config.toml
n_layer = 12
d_model = 192
n_head = 3
n_kv_head = 3
head_dim = 64
d_mlp = 768
vocab_size = 2048
activation = "tanh_gelu"
norm = "layernorm"
norm_place = "pre"
norm_eps = 1e-05
positions = "learned"
qk_norm = false
attn_scale = 0.125
bias = "all"
tie_embeddings = true
parallel_block = false
init = "normal"
init_std_qkv = 0.0224
init_std_o = 0.00456
init_std_up = 0.0224
init_std_down = 0.00456
optimizer = "soap_variant"
lr = 0.00331
beta1 = 0.95
beta2 = 0.98
weight_decay = 0.097
lr_head = 0.00657
warmup_steps = 200
schedule = "wsd"
decay_fraction = 0.691
decay_shape = "linear"
final_lr_fraction = 0.1
batch_tokens = 32768
seq_len = 512
doc_mask = true
train_tokens = 156000000
steps = 4761
dataset = "wikipedia_en"
Each number is 50 + 15 x the weight over its row's rms, rounded and kept within 0 to 99. Layers, rows and columns count from 0. The size before them is the row's rms in percent of the matrix's.

# layer 3 MLP down (transposed), 768x192, rms 0.112, rows 399-435, columns 96-191
102:43 51 49 37 38 69 76 33 23 34 35 56 54 28 73 67 63 35 68 41 62 55 64 39 60 37 66 32 49 60 53 66 39 64 47 26 50 84 42 25 53 54 42 55 65 49 51 48 65 55 57 42 71 65 42 39 78 69 41 39 67 43 60 18 41 35 57 49 14 52 30 35 60 44 51 58 65 27 62 29 35 57 37 24 84 36 55 76 25 38 21 41 37 45 41 42
103:24 23 43 39 59 33 50 34 62 45 45 38 35 13 67 57 57 55 48 35 40 43 47 55 63 66 58 46 49 47 42 65 57 58 58 31 87 44 35 41 53 34 63 80 56 44 51 34 66 55 35 60 29 65 40 87 58 44 58 40 22 36 65 54 54 25 27 62 63 48 48 68 61 45 34 39 40 43 49 41 58 48 35 62 71 48 68 53 19 84 64 82 35 96 44 62
081:67 58 57 57 51 52 30 05 51 17 18 58 49 59 44 44 49 66 44 33 41 57 64 40 52 43 56 69 44 54 49 54 99 17 63 69 33 64 55 33 50 51 71 41 26 66 16 63 49 55 47 51 44 47 48 45 38 47 64 45 46 54 58 64 70 26 37 48 59 43 41 65 79 60 59 59 71 53 44 78 75 50 45 43 47 44 22 63 62 58 38 45 26 43 34 65
105:49 66 64 57 43 31 82 57 70 59 50 68 46 51 42 64 55 59 67 76 66 60 53 69 68 39 47 65 66 22 86 48 51 33 44 52 58 38 41 70 62 66 44 63 74 34 74 45 82 36 40 59 23 56 56 53 66 37 45 36 39 65 75 60 54 62 43 66 74 55 51 79 52 15 60 54 56 26 39 08 47 55 41 68 49 38 63 30 74 43 60 56 22 56 50 68
103:40 60 62 45 32 23 40 46 77 34 40 35 41 48 16 41 65 65 50 62 35 11 36 44 86 35 54 58 43 30 81 56 48 68 48 38 73 47 64 37 29 31 39 31 68 96 45 49 42 70 58 67 35 50 74 32 79 26 68 74 32 51 58 50 38 35 53 65 58 49 61 45 71 29 52 43 55 28 66 61 37 52 77 87 51 54 43 39 58 44 66 60 63 42 55 60
114:53 44 67 71 52 81 46 57 36 66 49 65 50 49 66 24 38 60 39 57 41 43 36 54 47 53 54 24 63 73 16 47 68 47 54 49 29 49 67 23 51 63 51 10 58 38 36 49 44 37 73 53 33 20 65 32 54 35 72 50 66 30 20 58 55 63 64 57 72 49 65 76 69 62 41 54 46 56 48 93 26 62 62 70 84 37 43 62 68 53 58 27 47 52 57 46
098:48 53 44 41 45 55 42 46 31 62 45 69 61 50 67 48 76 30 60 44 60 52 24 52 85 71 65 55 42 59 58 36 59 34 54 55 75 59 48 37 44 37 36 56 49 41 73 65 48 78 57 32 58 44 50 52 44 39 72 27 42 54 68 62 54 51 43 44 50 32 60 19 56 45 48 32 60 47 13 48 47 32 48 63 23 45 44 55 69 36 62 58 68 62 49 47
124:55 29 54 42 50 38 69 42 49 45 50 40 71 72 68 52 38 57 40 51 49 58 57 67 62 37 54 20 19 58 86 40 54 31 47 16 53 48 55 47 78 56 75 83 30 65 45 56 51 59 43 46 39 39 68 61 53 28 47 43 50 52 50 38 33 33 52 70 22 58 61 66 49 54 56 41 52 58 59 49 97 49 48 47 75 59 46 58 60 45 52 56 35 75 68 52
105:39 02 72 53 64 66 62 59 43 70 80 52 44 75 54 49 52 44 42 35 33 60 66 58 28 55 21 41 66 55 59 44 69 48 62 62 62 71 65 45 26 62 68 53 78 72 39 51 65 25 78 68 56 17 23 42 50 49 41 40 46 49 73 41 32 39 31 57 76 42 58 55 49 53 56 29 39 63 34 49 28 56 43 58 30 48 39 45 46 60 54 32 50 62 41 43
103:67 55 37 50 49 50 60 55 68 30 56 40 61 40 44 47 34 60 34 61 63 59 51 52 52 47 44 62 55 63 57 74 66 38 47 33 26 62 61 47 57 47 50 50 88 76 47 62 52 45 42 55 44 24 41 53 47 50 56 54 49 54 57 72 41 59 73 62 36 69 44 72 35 17 43 10 59 37 58 22 67 49 34 74 67 38 33 92 34 54 48 46 58 18 88 20
100:40 61 34 56 51 62 64 36 61 59 46 51 43 80 53 59 51 41 50 22 47 32 36 58 33 61 55 56 56 43 39 65 39 41 53 62 42 35 57 33 35 42 76 25 30 53 53 25 67 28 61 49 67 28 52 18 46 51 93 20 44 65 24 82 55 59 48 37 67 46 48 76 51 77 15 61 42 59 45 68 60 29 59 40 53 37 76 43 68 45 52 35 39 66 35 56
097:63 59 61 35 29 68 46 62 81 61 76 35 50 46 57 30 10 47 64 46 40 50 85 52 45 39 41 64 36 40 43 46 56 45 57 37 68 72 89 21 48 44 56 31 48 56 60 30 42 56 66 50 67 65 40 55 45 29 56 53 32 58 56 56 65 54 42 46 32 51 41 60 47 73 42 49 22 77 44 34 44 16 51 61 36 54 33 44 54 74 56 76 27 09 29 54
093:44 58 56 36 49 65 49 66 47 39 56 37 58 60 48 38 28 44 51 26 42 55 76 53 55 44 56 57 33 72 63 80 75 63 63 48 51 53 80 43 60 40 60 54 52 40 45 61 44 37 73 36 50 50 50 39 43 32 83 60 49 62 32 49 49 53 43 56 48 33 46 66 73 68 08 42 44 14 49 78 41 29 59 45 31 38 32 51 35 62 63 44 62 32 54 62
095:67 81 41 72 68 59 33 48 45 59 35 35 41 43 28 31 55 31 39 50 50 54 48 63 59 41 32 92 34 39 68 13 57 31 44 27 78 45 84 34 31 48 48 29 53 31 21 36 65 65 43 70 70 48 43 40 67 30 50 50 32 52 17 46 30 50 74 56 53 55 41 45 19 36 51 51 36 60 38 29 46 43 62 37 45 42 33 33 38 31 50 21 27 75 38 45
107:25 54 60 68 45 72 75 31 50 56 51 25 49 73 58 42 22 46 59 43 34 51 45 37 56 42 56 41 44 59 42 35 69 31 35 19 55 68 54 50 57 49 84 44 59 58 46 13 52 49 58 36 58 46 63 49 22 34 58 45 62 66 67 53 64 46 53 97 42 27 66 35 35 61 62 37 52 41 39 51 60 58 50 58 68 28 56 72 60 76 26 30 45 49 70 39
104:61 16 50 49 33 50 36 45 42 53 33 25 56 62 66 69 25 21 37 83 47 46 50 63 53 59 42 38 37 50 68 51 45 82 35 17 60 38 60 49 54 60 70 49 52 65 77 37 76 44 48 34 51 91 40 60 40 65 33 39 36 50 60 37 64 56 39 71 28 52 38 17 39 61 55 48 26 64 51 69 36 65 65 39 32 40 47 35 37 57 74 47 59 47 41 37
108:52 43 35 50 45 67 51 60 58 44 74 62 48 33 51 61 63 49 16 70 49 50 34 85 71 74 28 44 56 54 93 48 54 72 46 49 64 38 44 40 49 54 60 43 55 36 64 53 28 52 61 45 33 58 54 35 46 39 56 54 67 42 53 72 53 49 38 72 65 68 40 41 74 73 34 75 80 57 57 48 71 54 59 68 52 59 62 57 73 57 49 57 46 47 66 21
106:69 45 53 30 57 47 71 44 35 67 99 54 48 51 55 61 44 55 61 58 26 44 54 75 35 46 34 36 62 59 21 17 67 27 65 61 52 60 66 69 51 60 33 28 27 58 51 46 53 58 60 57 50 44 52 46 37 66 44 51 39 17 47 67 70 40 48 52 61 41 41 54 73 50 28 52 40 78 47 55 65 45 36 53 58 19 64 52 40 56 36 36 55 54 63 32
105:38 48 51 46 33 35 70 61 55 64 54 27 61 49 65 41 71 39 33 42 61 40 68 67 20 39 60 60 49 48 48 65 68 74 35 40 69 64 71 39 44 47 80 09 42 52 68 29 60 77 63 52 73 65 57 32 38 55 36 46 65 50 52 49 48 52 58 23 38 42 54 24 71 31 58 68 44 56 63 55 53 55 69 28 47 61 42 39 73 56 59 24 31 76 34 65
104:78 31 54 56 50 52 58 56 64 65 56 57 38 33 23 76 34 76 17 32 57 56 68 49 67 53 79 62 49 47 37 67 74 75 23 19 89 60 53 25 41 55 41 49 55 63 71 17 50 73 46 22 66 34 53 31 44 17 44 33 61 17 41 60 55 30 51 57 69 38 38 39 35 53 61 64 49 45 25 74 47 46 61 37 67 64 43 38 59 49 59 64 21 36 65 50
098:68 58 67 25 82 47 59 42 28 39 57 57 49 44 49 54 69 39 71 70 58 32 41 56 53 24 66 33 32 40 67 45 41 49 58 72 56 56 47 42 50 42 40 36 37 34 65 53 52 29 56 45 79 62 42 44 52 24 38 57 41 43 35 25 42 49 63 75 43 36 60 55 62 52 82 66 80 72 38 38 48 36 54 79 57 50 51 59 47 49 29 34 57 25 31 48
097:70 53 50 33 69 60 30 64 57 48 40 59 44 53 60 66 36 45 47 56 57 19 28 33 33 53 23 43 44 24 42 39 52 57 89 18 69 41 24 45 45 39 45 57 42 46 36 55 47 28 57 66 46 33 57 14 22 53 52 59 67 28 36 50 45 54 35 43 41 59 49 61 47 65 42 34 50 35 18 05 30 64 66 67 59 49 55 37 86 61 43 51 55 65 30 60
100:48 53 42 46 41 60 52 61 45 38 67 35 56 61 72 75 28 43 59 57 55 48 48 69 43 55 61 27 38 37 19 43 61 51 04 69 57 55 71 55 25 39 42 22 30 41 62 40 44 59 42 39 52 61 89 51 35 69 42 62 56 51 75 51 49 39 58 73 40 58 40 44 35 33 58 40 44 55 59 22 38 75 45 45 47 79 48 60 51 75 36 42 63 58 69 52
107:48 75 61 57 66 68 71 36 73 81 23 51 42 59 82 50 41 48 45 70 36 37 54 59 35 33 54 67 72 78 45 61 42 14 57 74 48 67 41 44 62 81 70 23 62 50 58 48 33 53 52 82 38 20 35 28 34 48 85 46 69 14 44 86 40 62 50 67 40 55 18 55 59 20 64 60 77 45 36 26 39 73 45 54 76 63 52 71 63 53 35 38 36 42 35 50
099:67 47 40 74 52 67 60 42 66 31 33 70 53 26 72 59 50 72 21 46 58 56 36 36 65 58 54 50 33 35 42 37 47 65 42 56 42 50 33 64 56 64 36 58 51 39 80 75 68 57 46 29 57 33 57 33 56 62 42 42 27 54 63 32 41 43 35 80 60 75 53 70 63 78 21 50 38 62 41 43 30 66 55 27 71 62 43 48 82 53 59 49 46 69 61 46
106:50 50 47 23 19 39 50 44 24 45 61 83 26 22 53 51 43 07 52 65 81 36 31 25 44 49 15 45 62 59 60 43 30 42 41 65 57 81 45 38 37 67 52 44 48 60 48 55 70 36 42 56 45 59 43 35 37 57 56 37 27 58 75 54 47 45 35 82 36 44 51 77 53 46 30 37 89 53 51 49 65 39 28 50 39 46 69 36 50 64 57 60 57 69 63 45
097:46 47 82 47 53 24 61 36 60 56 29 30 25 58 50 51 41 64 58 25 66 33 31 56 51 50 59 53 63 65 28 48 32 58 60 51 50 54 41 47 67 43 23 78 50 69 47 24 47 32 57 39 29 78 34 61 41 10 55 53 44 64 58 45 36 52 31 48 56 41 41 34 62 50 50 74 34 66 35 48 53 34 72 34 66 75 56 57 59 32 42 36 42 50 23 62
093:24 80 51 31 53 77 47 52 55 61 61 44 63 38 18 46 59 50 54 54 45 36 56 41 41 84 25 53 68 24 48 48 40 45 43 70 24 53 44 61 45 90 33 59 71 69 82 45 60 66 49 64 73 51 24 56 69 44 68 55 63 49 71 58 49 52 67 37 36 69 49 73 49 54 51 55 34 39 53 53 80 43 45 44 65 35 63 67 70 62 42 54 43 43 28 59
101:50 58 62 75 46 70 39 49 49 74 56 37 65 56 48 25 85 60 58 47 39 31 08 53 34 51 83 39 31 43 77 38 46 35 57 56 35 38 45 54 34 52 51 40 62 46 22 81 33 65 50 63 42 56 42 48 44 67 12 50 70 68 59 63 47 59 27 27 42 25 45 34 48 60 43 56 60 46 58 61 34 59 63 31 28 68 60 73 45 62 73 49 37 65 46 30
110:57 51 54 88 60 46 39 69 48 57 29 61 46 42 45 51 37 95 31 60 57 28 46 28 68 77 62 51 41 34 27 57 67 62 66 39 51 62 38 57 40 50 34 54 19 38 50 48 65 32 54 57 43 34 41 83 37 35 68 42 38 30 40 65 41 71 81 58 37 42 56 27 46 51 39 45 58 76 59 84 68 67 30 46 47 68 41 63 37 51 59 39 39 62 36 34
099:38 57 37 63 49 50 62 53 63 37 59 67 34 51 52 53 34 47 45 55 74 32 51 71 46 32 25 52 55 53 47 29 41 41 57 70 27 03 51 34 46 59 25 31 58 35 57 73 64 55 57 51 30 53 41 46 37 47 60 63 51 71 32 31 52 37 36 11 33 63 20 24 60 48 51 38 46 52 59 71 33 96 67 30 17 26 61 41 16 37 27 46 71 30 36 59
100:31 56 61 56 49 62 40 24 32 40 39 74 68 38 38 27 52 44 41 53 44 17 64 46 67 44 47 38 53 52 55 47 91 34 79 62 70 70 63 56 44 49 72 54 60 55 41 47 58 45 28 33 42 45 70 69 46 40 49 43 60 58 34 40 61 44 71 14 62 65 54 52 26 49 28 42 58 69 42 54 73 67 27 20 17 70 08 26 42 68 47 77 35 51 70 56
095:33 58 60 50 71 52 42 54 38 55 55 24 54 27 24 28 46 38 62 79 40 64 36 47 69 62 60 56 20 54 30 49 47 42 50 39 98 68 71 58 68 31 33 33 46 63 43 61 31 56 61 54 57 63 44 63 62 65 69 59 46 41 56 34 51 59 40 69 58 36 52 26 50 62 31 59 48 33 51 47 62 58 78 73 38 43 44 57 67 60 22 62 68 18 45 25
103:55 47 53 63 73 57 41 47 41 67 43 29 49 14 82 25 59 39 50 46 82 29 09 23 37 25 45 51 63 71 36 61 69 40 38 37 62 47 45 46 42 32 17 42 42 48 44 39 59 68 56 33 50 25 57 59 63 59 66 57 72 62 28 55 65 64 37 67 42 63 49 51 72 37 36 45 63 79 62 66 58 45 67 31 51 54 80 47 40 78 35 59 19 61 49 39
119:59 69 64 84 63 59 51 45 60 33 40 43 51 62 49 59 46 36 37 48 26 49 79 54 50 73 81 40 59 38 72 70 50 40 05 69 40 89 65 57 65 67 72 17 59 43 73 39 63 35 33 80 35 27 47 29 40 63 33 31 36 51 58 38 59 46 52 45 51 59 43 35 48 46 70 48 55 65 55 61 55 44 22 47 72 61 75 53 58 35 51 24 21 52 58 80
093:45 64 60 50 59 53 77 63 52 40 60 42 61 67 78 43 40 41 27 68 43 58 65 54 42 38 36 40 72 49 44 84 19 54 64 68 30 64 66 56 42 54 41 60 54 22 81 66 57 45 46 57 26 47 36 68 18 47 42 36 45 69 55 25 19 42 59 58 62 47 41 53 49 49 45 44 52 66 63 48 73 52 48 52 38 40 55 50 68 48 42 69 40 23 47 51
110:34 67 63 50 67 44 39 45 66 52 54 82 73 42 66 36 34 40 55 44 49 54 36 41 29 41 59 48 49 44 45 32 78 63 54 58 35 21 33 53 52 64 40 54 86 30 57 56 52 56 62 80 58 42 36 53 53 42 46 49 64 44 39 37 37 61 48 46 32 71 44 53 78 43 65 34 61 81 50 56 41 57 38 89 47 40 31 48 48 46 53 59 56 49 73 35
# layer 3 MLP up, 768x192, rms 0.124, rows 400-435, columns 96-191
099:46 65 52 79 67 49 49 70 40 32 38 34 62 73 49 72 55 63 57 72 59 59 24 69 59 47 26 41 60 35 43 70 47 63 43 58 60 48 45 52 60 56 57 41 66 60 78 34 60 46 26 64 67 46 46 52 76 38 33 48 42 62 52 44 63 49 69 40 63 41 56 50 56 48 35 77 40 68 59 56 50 56 75 42 19 39 22 42 41 50 31 41 38 70 87 45
082:21 46 50 68 56 53 64 67 65 58 47 63 47 48 56 42 69 42 39 35 52 48 29 61 55 76 31 55 33 55 63 27 34 50 43 58 87 62 40 62 60 70 27 75 56 55 43 33 51 36 42 38 51 49 58 57 61 56 59 40 64 40 57 31 48 58 40 32 40 48 49 53 64 86 49 61 49 76 28 32 51 41 44 29 56 50 49 29 45 39 62 40 70 35 72 86
107:28 49 16 71 39 41 48 62 55 82 29 52 44 36 57 77 24 45 56 71 71 17 43 23 45 43 48 59 54 53 37 41 58 77 31 41 33 55 39 53 74 13 34 30 36 57 58 69 41 39 60 56 79 49 58 45 33 46 41 75 71 67 54 50 55 61 65 48 52 35 55 47 72 30 42 56 58 43 43 72 54 44 47 21 45 49 28 66 27 53 55 60 58 56 31 46
093:37 40 34 26 38 47 42 63 33 48 57 59 68 56 70 34 49 51 29 48 57 59 50 42 67 50 35 35 51 35 55 23 55 24 28 64 34 38 11 70 66 25 43 31 45 53 32 23 49 41 63 63 70 48 51 66 24 58 63 60 51 54 46 42 45 38 52 55 39 60 80 66 37 51 64 56 45 47 44 32 39 52 51 35 65 63 44 47 32 28 45 68 23 81 53 55
137:56 51 22 50 59 59 58 62 61 36 41 63 37 43 52 57 72 47 50 47 79 53 53 30 45 77 50 43 53 53 71 79 43 12 41 15 52 60 66 31 54 57 35 44 53 30 34 56 52 71 19 40 50 34 39 67 50 51 83 36 57 35 49 48 69 58 46 73 37 35 47 26 59 66 81 61 26 67 57 70 61 69 45 79 52 22 34 62 45 49 15 64 79 38 46 53
093:63 43 47 49 42 73 52 90 39 52 53 47 46 47 43 57 21 59 54 48 62 32 58 57 54 78 33 46 59 53 44 65 49 53 67 75 86 51 59 31 77 38 68 29 33 46 28 64 53 26 48 50 57 62 38 50 51 28 74 24 58 65 54 61 40 47 51 62 40 48 34 56 44 61 18 47 76 54 57 55 42 38 61 83 55 36 45 43 19 57 33 42 44 46 51 52
116:53 45 55 69 49 38 56 37 51 63 42 48 42 50 28 49 40 55 64 27 36 54 39 51 59 55 36 50 30 36 68 44 50 46 64 53 37 59 49 52 69 47 57 32 29 73 36 46 52 62 48 49 32 63 66 68 50 48 50 57 16 50 60 67 27 66 23 68 55 35 56 58 50 65 36 52 46 74 59 54 92 20 53 76 56 34 39 53 49 74 67 58 55 40 65 61
098:55 29 39 76 52 50 31 59 54 34 36 57 20 16 27 72 50 63 36 56 26 55 64 47 57 20 57 64 35 35 49 63 50 68 55 66 41 65 48 47 47 55 62 52 97 33 52 39 55 47 53 72 22 40 53 47 46 57 49 46 54 58 61 25 54 76 63 56 49 48 82 51 70 43 47 51 44 56 61 58 51 26 57 42 72 38 47 30 61 22 28 54 57 29 63 65
104:27 35 40 52 47 38 46 49 46 58 31 63 47 48 35 67 56 34 49 59 59 45 62 44 90 50 44 26 61 61 45 58 32 66 21 42 41 70 58 60 37 46 53 45 29 48 40 40 17 43 39 70 62 51 36 66 82 41 48 73 60 63 49 66 70 27 52 40 47 31 77 23 56 73 52 38 53 42 45 56 48 51 58 40 55 57 63 37 42 56 37 48 29 64 34 47
097:67 53 48 52 62 31 69 69 44 36 64 68 33 49 58 85 74 44 66 48 20 51 56 45 72 55 26 35 34 36 44 45 53 53 54 00 66 64 71 32 67 68 41 29 72 45 33 62 24 64 38 29 47 45 53 55 54 52 63 38 60 21 62 53 69 44 28 67 32 49 56 36 72 32 16 54 47 34 68 44 46 66 60 80 29 33 36 61 52 59 70 44 67 50 31 41
093:11 44 44 51 70 34 58 52 70 31 50 59 65 57 42 65 39 47 69 54 63 47 27 36 25 57 38 74 34 65 53 33 22 49 75 39 41 48 54 35 66 68 59 40 47 39 58 53 54 41 71 49 57 62 71 51 33 47 60 23 42 68 48 60 80 77 55 61 51 49 55 59 42 60 55 57 63 57 44 46 57 23 46 54 37 69 47 24 39 56 37 36 17 32 45 58
093:28 69 28 62 47 33 25 23 61 20 63 53 60 51 52 41 59 74 38 64 59 59 49 47 77 58 45 38 48 38 47 41 44 60 38 59 56 55 32 61 50 42 48 34 60 63 48 39 26 59 76 80 35 45 39 58 52 46 60 56 42 54 56 45 37 15 55 49 50 54 52 59 58 33 60 83 38 45 44 39 47 60 75 53 19 50 47 70 65 43 52 70 25 65 56 70
093:45 58 60 42 39 69 56 33 61 50 40 45 68 49 32 53 62 47 51 62 54 50 47 58 47 26 37 74 56 26 51 47 52 46 62 22 67 43 70 68 52 30 73 52 46 53 50 55 67 78 68 45 35 45 64 58 40 58 60 28 58 28 41 56 44 48 76 23 86 50 47 20 36 22 50 59 37 68 36 69 45 38 41 36 37 39 52 47 45 32 64 45 27 50 54 39
100:51 61 74 54 47 35 78 56 24 46 78 55 22 67 55 54 38 68 56 80 51 51 28 32 46 56 65 57 36 43 28 21 52 64 12 60 50 25 39 56 63 22 77 85 58 57 64 35 21 49 53 18 43 64 48 79 33 36 53 41 45 80 50 49 61 51 51 43 57 72 49 53 25 40 53 40 31 47 43 64 35 36 40 47 74 63 79 26 30 71 56 28 59 69 49 37
088:42 31 77 66 42 20 41 82 48 55 46 53 52 69 71 47 58 62 40 68 37 65 49 72 52 61 69 47 58 52 52 51 56 57 39 53 52 36 23 30 51 37 45 53 57 80 73 52 59 56 46 53 53 79 47 40 76 72 42 28 74 44 69 69 56 55 32 29 42 64 53 35 41 48 59 69 28 46 57 77 49 53 56 44 33 57 51 25 29 67 30 48 25 32 38 80
101:36 57 27 66 33 34 53 65 51 58 78 63 60 84 33 30 36 57 36 44 40 42 27 60 54 34 67 66 70 37 59 15 65 59 60 14 70 49 62 47 20 43 52 73 53 42 44 45 53 63 70 42 56 67 68 43 77 53 54 60 44 66 40 43 48 59 64 69 53 77 45 64 59 67 10 60 52 62 62 77 70 53 72 76 24 87 50 49 27 51 55 72 32 40 70 45
112:62 52 48 63 30 69 48 56 30 26 35 73 57 46 55 44 60 52 70 56 74 55 58 44 31 52 51 69 54 82 37 52 57 42 50 36 68 65 52 51 67 35 38 52 65 54 53 18 36 53 34 48 66 32 37 25 18 53 47 47 80 50 52 64 67 56 57 50 54 25 60 35 49 76 69 52 62 59 54 83 46 81 41 45 46 42 36 57 48 62 21 59 57 33 61 33
088:65 69 46 41 70 17 60 43 39 32 37 58 47 40 50 71 46 81 60 52 65 31 42 81 34 71 76 29 55 52 48 51 54 40 33 67 62 66 69 46 51 61 23 85 54 68 41 36 52 58 65 78 74 58 45 28 55 39 75 51 57 41 59 59 56 57 14 55 41 58 66 70 54 47 81 74 13 45 39 61 39 25 65 50 45 40 48 36 26 65 58 44 40 34 37 70
098:67 22 50 41 47 58 55 48 66 48 59 58 52 29 78 50 64 60 46 45 67 32 30 30 58 53 47 74 33 45 64 75 27 69 41 57 75 42 71 19 55 52 59 74 52 54 34 48 29 82 60 53 46 55 45 27 46 35 57 35 34 34 34 67 29 65 60 47 65 56 50 63 53 18 73 78 23 44 26 37 33 44 30 77 52 64 70 28 40 67 45 49 60 30 44 53
104:59 45 08 69 61 42 40 16 42 32 47 65 42 55 39 53 40 50 10 40 48 55 32 58 62 31 59 69 62 34 54 83 30 58 41 58 47 69 36 53 35 54 63 42 26 70 18 38 51 46 43 37 45 58 65 48 61 44 51 51 51 54 81 15 67 36 44 51 35 83 69 38 47 62 27 59 50 60 30 61 41 33 70 51 54 65 61 54 61 54 50 30 56 57 26 31
096:41 69 47 69 60 48 44 52 47 46 54 28 65 48 34 54 51 57 50 64 37 19 63 60 56 51 43 42 53 34 63 45 75 60 59 52 79 27 50 11 46 41 42 67 53 67 56 46 51 40 76 24 78 62 59 42 81 66 60 53 67 49 61 43 40 37 78 17 67 65 60 47 34 80 39 58 37 45 39 42 59 51 65 15 28 56 17 60 18 57 55 48 34 47 61 38
097:62 47 43 32 47 54 41 45 49 35 49 08 38 50 67 64 37 56 42 36 85 50 72 29 34 55 56 09 37 71 78 40 59 19 77 79 45 64 55 39 70 56 50 39 59 43 55 46 52 60 51 46 40 53 30 53 43 66 28 17 48 35 54 67 42 54 46 56 73 35 63 40 55 30 40 56 44 36 41 46 64 49 24 32 49 41 34 39 69 58 27 67 77 39 83 44
107:50 43 67 46 24 46 43 54 27 49 13 54 12 68 64 60 62 52 43 49 75 59 44 55 42 38 37 59 45 55 42 55 45 32 51 51 44 68 50 55 22 86 53 42 64 30 56 54 67 31 63 43 64 69 30 48 56 45 48 39 40 75 64 60 39 46 51 48 46 48 57 48 25 65 21 28 38 31 29 32 65 44 60 41 20 33 66 20 15 57 53 50 25 53 54 71
097:68 23 72 62 71 36 84 37 45 50 64 55 54 58 44 36 43 80 31 39 52 55 36 65 67 60 42 02 43 61 31 44 35 52 44 49 73 44 73 70 36 51 41 48 27 36 52 45 62 45 49 45 41 47 59 45 57 55 39 44 62 65 42 49 49 50 46 57 57 55 59 46 48 74 24 74 48 38 71 34 48 71 32 49 72 42 37 51 62 49 52 43 42 57 64 28
111:39 70 68 36 24 52 70 37 79 39 37 31 61 70 44 70 50 56 77 63 47 48 39 71 62 75 58 62 90 39 30 25 48 55 13 52 50 54 69 67 66 44 45 62 63 71 53 34 42 54 51 40 54 53 43 75 66 72 50 52 38 24 56 35 56 46 82 51 61 53 68 57 54 29 37 60 27 35 58 53 67 46 59 38 46 75 77 59 44 31 54 21 66 47 31 57
099:25 57 34 36 49 57 58 44 49 40 40 47 46 52 52 47 50 18 60 38 31 72 56 58 49 47 61 47 37 37 73 38 58 34 30 53 53 59 34 53 47 44 36 41 44 29 80 53 74 51 39 50 43 62 56 79 59 67 40 36 53 42 41 35 55 51 57 84 44 69 48 64 61 29 81 51 62 61 50 32 65 60 56 48 29 38 34 56 46 44 11 39 80 65 46 53
093:51 70 29 54 34 66 62 35 38 62 59 55 63 71 34 33 77 34 48 59 77 47 53 50 71 48 59 41 55 37 50 43 47 27 28 48 67 61 28 49 48 52 63 50 44 59 64 53 68 66 57 20 17 52 43 56 35 45 53 57 44 35 84 80 56 59 43 61 49 75 52 59 48 41 59 49 48 67 23 41 44 41 50 08 60 58 60 40 75 74 16 03 46 52 35 38
099:43 57 51 57 72 43 21 28 55 52 68 62 39 20 66 44 78 37 29 54 61 36 59 49 49 44 51 31 56 19 64 40 43 37 34 21 81 67 60 60 63 48 53 67 64 40 48 53 10 35 40 79 65 81 34 70 65 35 25 47 63 34 68 46 58 62 12 70 59 60 74 39 32 63 33 34 61 50 57 57 43 47 30 42 53 42 62 59 47 32 54 44 40 43 63 44
114:42 50 24 32 48 55 45 29 46 84 51 56 29 63 30 56 77 79 31 55 61 52 64 20 42 38 49 59 61 38 39 56 41 41 39 18 73 69 81 71 37 56 27 50 33 50 48 51 37 64 62 35 63 57 36 69 50 34 49 37 32 61 49 57 57 51 31 40 63 57 37 56 57 76 42 43 39 68 69 48 65 51 51 41 44 25 47 64 62 43 49 60 34 63 40 42
102:48 30 43 39 68 56 48 43 51 26 45 26 40 41 47 58 29 62 30 62 45 39 51 62 87 51 35 26 59 71 37 17 61 40 59 46 83 39 61 33 46 29 37 44 69 62 33 33 53 27 65 69 42 52 60 75 66 43 67 33 79 54 35 46 43 51 27 66 20 41 40 36 34 37 50 44 77 71 40 87 50 52 43 23 46 57 50 41 53 57 77 61 44 21 56 84
100:45 58 57 44 40 49 30 53 42 51 62 48 60 72 38 55 51 30 00 51 67 56 59 50 32 10 46 64 35 42 55 58 51 62 43 61 56 58 49 79 53 45 63 52 21 58 46 52 47 62 18 50 55 63 60 51 65 48 33 45 42 71 55 18 33 39 75 69 53 34 27 46 47 57 70 62 63 64 59 40 67 62 61 48 60 51 67 35 30 31 61 50 54 33 67 62
092:54 56 36 47 42 36 22 54 46 44 61 62 67 55 22 71 55 69 64 31 44 52 47 49 73 23 63 60 28 21 66 67 32 69 47 36 64 53 67 63 28 55 68 37 61 43 55 72 45 61 33 54 79 50 48 58 54 51 35 36 77 63 49 58 43 58 39 23 30 30 54 65 59 47 45 41 50 49 44 53 68 37 79 60 62 56 38 53 43 72 48 29 45 40 40 44
105:67 27 57 53 91 77 31 33 36 53 59 50 34 60 63 48 60 84 61 55 54 24 36 47 66 28 74 34 59 38 50 62 68 52 44 21 25 22 74 38 31 59 58 40 49 66 64 45 28 65 33 37 59 51 70 43 44 38 38 60 28 48 74 45 55 44 38 37 24 48 47 35 72 57 50 68 61 46 34 59 72 40 53 36 43 46 38 48 62 49 30 67 33 66 59 48
121:71 71 34 52 48 62 28 62 63 54 75 52 44 59 37 29 59 62 42 43 44 73 46 60 43 70 76 64 64 46 37 78 62 65 30 46 51 20 76 29 36 56 65 63 30 45 60 52 42 49 50 35 64 56 17 54 33 27 61 35 33 71 65 59 86 38 67 73 47 53 41 28 60 52 45 61 40 66 47 47 47 49 48 41 58 59 56 59 44 67 89 52 35 53 44 43
101:68 56 32 45 59 47 36 69 28 27 82 58 43 50 48 79 49 35 90 48 68 30 58 33 56 50 47 58 62 73 45 59 40 46 58 74 53 47 47 57 27 74 20 55 65 67 29 46 42 36 68 55 70 44 38 65 81 40 81 53 78 23 52 47 22 57 47 48 42 49 35 33 30 31 58 49 38 35 61 64 55 37 16 27 50 72 63 50 70 51 20 39 54 66 31 52
144:33 43 47 43 69 51 51 49 55 66 61 67 38 64 42 80 59 68 22 45 75 48 39 40 61 62 48 25 47 54 49 31 73 56 23 60 43 33 59 67 44 70 66 43 15 49 39 40 37 16 64 47 48 43 50 45 78 26 48 54 36 62 62 41 50 37 58 25 44 30 28 40 51 55 61 49 33 62 44 68 47 69 64 49 59 71 30 58 81 31 70 31 24 53 48 56